Part of a small language model's weights.
Size: 8 heads of 64, 36.2M parameters.
Architecture: LayerNorm before each block, biases, tied embeddings.
Training: a variant of Muon for these matrices, 830M tokens, 9152 steps.
Each number is 200 + 30 x the weight over the matrix's rms, rounded and kept within 0 to 999. Layers, rows and columns count from 0.

# layer 2 MLP down (transposed), 2048x512, rms 0.0325, rows 963-988, columns 384-447
176,205,175,221,226,210,233,174,264,219,245,169,179,224,215,221,216,152,148,189,180,148,166,206,143,177,207,157,229,223,187,202,212,205,243,241,212,237,158,167,218,168,263,177,193,145,171,114,175,200,166,183,161,242,203,238,205,190,226,203,194,239,219,210
184,224,185,203,189,229,183,186,193,217,194,173,203,213,183,161,176,183,175,182,198,197,205,213,223,215,189,208,195,230,237,201,234,213,207,153,256,195,225,247,179,153,212,154,201,198,178,224,166,205,232,184,181,231,219,249,172,237,136,167,226,160,225,185
150,165,211,153,183,226,241,188,194,210,202,208,195,217,169,222,185,200,219,209,223,232,230,241,115,182,176,234,232,209,213,201,212,177,159,160,203,173,172,215,199,192,218,225,175,216,205,167,229,149,202,243,240,214,207,174,152,123,210,224,166,238,231,220
173,231,166,245,168,173,212,218,209,204,219,197,163,208,260,268,204,237,162,189,265,175,208,139,206,170,177,247,200,161,223,246,204,202,230,247,192,159,207,228,215,159,225,148,145,198,170,234,209,194,204,236,174,191,192,220,188,225,207,220,177,193,183,219
190,165,251,138,191,160,207,161,178,232,228,206,225,182,194,235,185,180,183,151,188,259,207,197,242,194,167,182,247,200,228,196,214,241,145,163,190,171,159,266,212,193,174,219,230,215,189,176,215,226,260,244,185,239,182,205,171,213,186,178,269,195,185,183
223,180,264,176,143,199,221,225,165,195,173,207,168,215,141,202,212,224,223,209,266,188,282,234,185,146,266,202,197,199,242,213,197,154,117,248,199,175,229,254,147,187,161,193,187,203,188,195,165,195,193,175,215,263,225,157,207,211,214,210,216,177,254,130
177,175,209,226,232,241,176,232,209,212,181,179,181,233,229,179,194,219,240,236,190,220,236,136,210,209,231,229,178,214,175,165,200,232,237,233,266,227,170,211,235,225,217,205,161,210,217,194,200,198,180,203,210,188,164,176,170,208,148,186,182,191,164,180
192,211,220,212,171,190,193,153,201,201,208,200,189,211,194,206,220,189,202,184,195,198,200,155,211,212,186,202,235,178,195,171,182,201,217,134,232,179,179,191,243,151,187,191,199,189,159,214,165,162,192,227,165,222,206,195,222,231,243,213,164,144,191,210
199,151,172,172,220,152,185,213,185,230,176,211,189,187,194,182,226,225,228,175,202,222,190,212,184,197,219,201,232,197,203,231,212,175,208,230,194,178,185,206,208,260,199,223,201,206,210,192,281,199,194,233,146,190,170,168,232,183,152,215,199,219,179,156
180,194,242,227,188,172,193,237,269,130,208,191,196,193,207,228,178,201,191,235,229,231,191,152,218,216,191,154,226,163,196,213,189,217,271,159,234,193,168,137,232,206,158,211,193,217,180,204,125,219,237,212,213,227,196,231,163,133,231,225,202,181,211,252
229,214,193,143,169,246,150,238,229,179,180,175,161,216,164,230,159,228,218,206,245,232,180,214,223,144,216,184,196,205,220,253,192,139,203,188,209,196,210,199,135,224,183,172,186,186,198,180,207,149,217,218,185,177,162,200,186,204,162,211,214,187,178,236
197,224,267,219,177,272,167,222,190,172,239,189,196,155,197,176,229,211,150,240,226,206,205,190,198,209,204,228,221,118,175,162,179,212,205,224,165,221,159,218,278,185,219,188,155,236,202,165,229,176,264,165,230,193,227,207,228,193,191,249,165,189,182,171
174,203,196,186,178,234,152,203,208,151,195,212,208,224,257,128,195,179,198,202,200,217,156,225,215,175,194,193,137,231,180,255,144,207,198,165,223,220,146,97,204,207,192,218,222,156,139,189,187,179,183,206,166,220,135,171,222,186,118,186,146,191,143,207
216,219,179,209,151,165,251,211,170,236,204,204,251,250,194,201,213,202,160,207,187,164,238,272,172,215,174,179,227,170,239,193,188,216,184,239,236,210,182,198,174,245,199,238,219,197,222,234,172,142,237,200,191,226,209,201,145,220,148,269,147,165,207,212
256,224,185,239,248,181,210,234,166,253,152,228,241,171,156,164,182,234,173,225,235,185,267,209,174,230,154,180,144,175,187,263,245,196,218,237,211,184,193,184,197,210,171,203,217,208,156,162,162,230,217,207,190,142,167,192,224,244,256,209,219,164,245,211
194,200,200,186,234,194,170,208,263,229,205,200,192,143,234,177,176,205,236,216,207,207,243,217,232,227,261,170,221,196,219,168,202,182,235,172,189,252,200,187,208,186,178,151,199,207,218,153,149,237,208,170,208,220,196,219,228,247,206,240,149,202,198,183
193,211,231,158,242,157,194,224,176,208,228,207,189,241,177,194,168,211,176,204,247,187,196,212,215,189,213,178,194,173,218,197,231,164,210,175,186,203,231,240,228,229,217,210,194,251,200,205,188,217,195,208,183,206,200,163,210,196,225,175,254,223,164,201
249,229,253,272,156,208,134,207,173,217,190,181,228,221,184,181,175,210,181,188,189,222,157,202,190,203,179,223,247,193,189,159,134,240,176,198,174,209,195,229,173,208,215,207,230,246,169,208,201,189,144,182,222,154,227,173,208,194,197,194,167,208,223,227
171,176,217,222,184,179,210,157,179,231,186,247,217,203,197,225,216,262,213,185,186,151,217,211,264,174,205,181,182,209,211,183,207,187,211,224,199,239,223,153,250,149,222,238,190,169,218,225,216,188,179,193,150,200,184,179,240,213,227,195,200,208,193,230
173,182,142,216,252,210,209,148,153,249,156,177,164,127,271,206,158,175,199,212,236,199,234,259,193,229,217,215,224,201,210,194,227,256,173,122,196,206,160,168,241,207,232,249,262,200,189,190,239,229,232,152,250,209,176,240,204,180,229,200,193,120,189,159
174,211,209,185,238,161,275,220,243,222,217,191,223,216,196,163,187,217,187,194,243,200,238,199,199,176,195,182,190,252,181,184,214,271,199,197,248,213,163,187,219,175,215,220,191,168,187,240,199,213,193,221,195,189,219,193,197,196,162,176,187,181,170,193
226,173,187,214,210,229,152,194,190,186,246,208,195,168,210,220,249,213,238,158,210,192,202,165,193,213,179,174,241,217,226,205,164,183,210,195,167,188,219,202,180,164,239,201,164,228,227,234,224,171,230,127,244,211,180,165,220,255,266,257,163,241,223,214
171,188,208,224,169,202,193,256,205,156,191,210,204,198,184,170,153,213,228,188,180,253,182,232,169,240,195,177,171,134,195,172,171,141,190,206,239,192,175,220,154,197,193,167,245,203,190,204,157,224,194,212,153,198,232,199,242,233,208,225,171,230,207,191
208,126,185,226,237,162,151,169,230,237,236,118,231,283,147,160,190,281,195,154,214,177,191,227,160,180,230,239,187,231,156,151,189,193,180,192,219,197,227,104,170,181,196,132,127,198,160,196,192,301,209,178,232,231,184,199,264,198,186,156,293,218,296,219
185,209,210,222,192,148,172,135,232,186,197,225,221,182,220,193,197,255,158,150,179,166,252,176,143,185,214,239,194,158,198,170,215,179,166,186,242,204,212,273,136,185,196,116,194,233,193,227,185,193,189,196,179,184,180,177,216,177,199,172,201,208,218,167
199,204,257,194,231,228,265,212,229,199,183,217,202,222,234,170,148,208,193,233,255,179,235,230,210,231,156,175,197,256,169,211,184,214,199,218,189,187,215,155,228,197,181,179,203,158,215,167,159,222,169,210,210,214,229,193,201,204,196,193,238,190,189,181
# layer 2 MLP up, 2048x512, rms 0.0325, rows 964-988, columns 384-447
177,149,178,201,195,166,165,220,211,199,245,234,196,232,196,240,231,271,186,181,186,219,227,205,254,166,200,177,203,205,195,169,179,233,182,174,230,187,167,210,157,198,181,194,224,181,207,211,184,201,156,191,223,257,184,189,223,229,121,160,177,205,206,185
225,240,243,207,179,223,193,178,246,191,261,210,196,206,184,231,247,273,225,218,186,201,188,178,199,155,219,189,151,215,208,164,170,221,217,223,147,198,203,160,219,177,180,200,175,193,214,213,159,272,192,264,198,172,235,191,228,205,225,218,218,187,142,174
219,194,120,206,204,235,158,204,143,166,181,149,227,232,198,219,211,185,187,206,196,188,207,228,156,210,253,253,227,190,168,212,169,191,193,208,230,192,201,216,224,242,189,149,258,169,198,215,221,214,138,210,211,211,187,202,243,191,130,232,223,217,219,206
167,188,212,202,189,171,183,208,169,243,126,234,210,171,151,262,201,172,241,198,222,181,232,228,175,230,206,220,168,192,211,177,232,191,168,201,161,158,238,209,207,219,197,197,207,218,215,163,216,250,186,227,245,181,155,243,182,223,175,197,217,216,147,162
181,195,191,135,194,174,205,205,164,213,278,201,220,207,215,197,165,175,247,147,197,216,224,215,150,213,199,244,194,220,277,157,173,192,170,181,215,168,245,189,177,178,171,247,151,227,224,193,197,145,222,189,231,180,211,183,139,205,267,219,229,236,232,142
210,182,213,172,136,221,218,159,225,166,227,213,224,164,227,221,251,215,160,131,169,190,212,221,217,183,187,238,238,180,239,178,176,181,176,202,208,219,138,227,172,215,202,228,200,227,175,215,202,201,187,203,222,163,200,166,249,215,173,206,165,200,131,184
234,184,184,177,190,210,267,212,162,268,204,194,174,192,220,158,200,205,160,175,199,189,213,170,219,183,220,174,227,206,229,230,209,168,225,177,191,183,273,194,197,228,142,176,247,235,242,223,207,232,219,169,227,220,227,151,223,215,203,239,174,228,213,174
229,206,192,179,166,175,265,168,178,224,168,218,207,195,199,177,284,209,234,184,157,191,242,205,164,197,204,230,229,233,208,203,225,236,170,162,196,228,179,199,207,196,184,218,252,161,267,195,188,205,212,183,231,177,217,183,165,200,188,192,177,168,207,242
226,165,170,209,206,166,183,233,233,206,196,161,198,218,220,209,174,147,232,228,182,197,213,133,199,237,199,199,195,215,161,183,250,219,162,151,207,227,151,209,251,191,178,232,188,208,194,213,224,175,221,221,216,124,193,260,192,198,203,153,189,109,185,219
174,184,219,177,200,189,242,161,195,139,228,185,213,245,139,207,202,239,294,206,182,214,171,185,199,154,191,254,168,155,145,178,262,179,205,205,207,230,210,196,218,172,168,150,212,178,214,201,175,210,175,137,198,184,169,206,187,183,195,178,166,230,185,221
196,174,234,195,178,207,150,205,208,161,176,200,164,230,218,185,194,227,295,174,237,246,175,176,191,164,191,176,211,162,235,183,205,206,137,222,237,200,260,179,214,182,258,213,153,250,212,199,237,217,217,210,232,213,241,164,222,178,185,199,164,139,198,207
203,250,175,254,170,186,176,218,220,321,253,176,174,87,203,208,237,117,178,205,201,190,189,183,176,158,185,204,176,170,177,176,228,195,192,263,183,213,168,199,208,193,169,176,194,166,190,211,144,180,249,184,214,189,195,179,220,197,191,261,199,133,255,181
155,154,177,211,192,181,201,231,214,195,178,198,220,194,204,197,222,171,220,199,185,169,208,270,213,221,188,226,159,157,162,194,243,179,120,250,171,193,202,232,154,194,193,182,195,173,223,186,197,161,195,182,148,194,181,200,187,260,199,165,202,208,197,212
180,211,135,164,152,255,154,153,232,250,176,226,159,207,172,173,236,237,226,202,203,188,173,259,197,182,177,250,205,195,237,165,231,195,161,227,124,194,224,189,180,160,213,167,212,217,227,189,180,176,163,208,194,243,160,165,204,176,202,250,253,235,204,221
220,136,205,201,235,238,226,203,190,176,240,198,191,246,170,196,189,165,236,192,188,271,265,145,217,163,206,209,190,186,215,198,186,234,226,197,211,216,170,249,190,211,230,191,258,144,234,199,206,218,173,176,209,204,250,180,227,190,228,196,220,236,195,193
235,172,206,171,189,230,126,196,179,183,225,155,207,177,247,203,189,230,198,186,205,164,197,205,161,179,185,217,211,189,211,171,201,240,235,175,194,165,214,209,266,268,182,263,228,186,176,180,181,171,216,201,223,176,140,187,223,238,155,186,193,146,200,186
196,130,162,219,186,164,171,218,230,201,195,192,242,228,192,236,194,186,194,223,196,195,187,159,200,217,193,232,194,208,235,192,193,211,186,198,184,207,235,255,177,192,172,206,197,244,212,183,186,225,201,222,173,220,224,171,160,188,205,179,210,201,216,199
217,190,171,209,141,178,232,170,228,198,192,210,173,194,215,189,163,223,212,177,125,165,181,199,185,196,215,209,232,242,193,132,176,213,206,207,226,155,192,218,244,238,203,220,203,247,193,186,192,197,191,198,191,267,183,205,169,211,232,207,197,170,163,211
207,225,155,173,197,193,247,235,147,202,222,182,213,176,144,250,143,152,151,250,238,205,217,230,199,121,238,224,183,251,232,211,213,178,173,137,185,245,252,157,161,219,168,206,199,197,175,145,198,184,170,240,181,269,208,221,189,235,245,162,230,239,224,184
203,264,188,180,202,255,194,183,194,167,172,179,151,243,191,159,220,230,208,227,205,161,204,189,171,256,134,240,224,204,154,243,179,217,207,174,213,218,196,268,186,241,149,154,188,156,201,212,182,155,244,188,226,207,182,219,192,232,244,174,162,230,214,190
205,202,167,165,161,248,151,248,216,204,205,169,153,176,201,223,245,151,222,165,224,135,116,185,224,201,200,277,218,181,197,166,222,160,244,213,209,203,233,224,243,176,197,176,254,160,162,188,158,155,193,121,189,217,193,164,249,218,187,202,169,129,267,208
188,235,212,210,202,160,186,194,202,196,221,157,233,194,229,139,146,184,233,177,214,219,215,155,199,113,248,189,184,198,208,239,190,252,194,165,197,220,243,195,237,221,173,194,223,156,159,269,224,240,235,180,198,157,202,233,163,166,204,203,176,185,217,241
217,130,199,206,169,196,183,232,201,256,202,150,170,242,160,204,174,143,203,191,262,190,212,239,169,195,183,288,210,219,271,213,218,178,163,266,272,223,279,155,164,119,198,183,178,205,169,218,237,206,196,233,211,176,172,234,216,192,196,184,274,243,263,227
188,204,165,255,197,195,189,201,275,218,195,154,205,135,194,192,261,266,174,217,211,229,224,180,193,238,184,251,170,165,183,198,229,198,151,207,213,196,216,239,218,178,235,212,161,211,178,199,239,228,179,246,168,159,191,165,145,227,210,169,238,206,221,261
200,196,167,192,185,205,178,168,162,211,178,198,229,176,211,177,268,163,242,203,209,161,195,201,196,205,214,194,240,203,278,161,159,216,212,183,172,209,242,194,201,214,182,189,208,173,210,136,209,181,230,263,178,207,204,189,217,183,173,186,219,198,205,162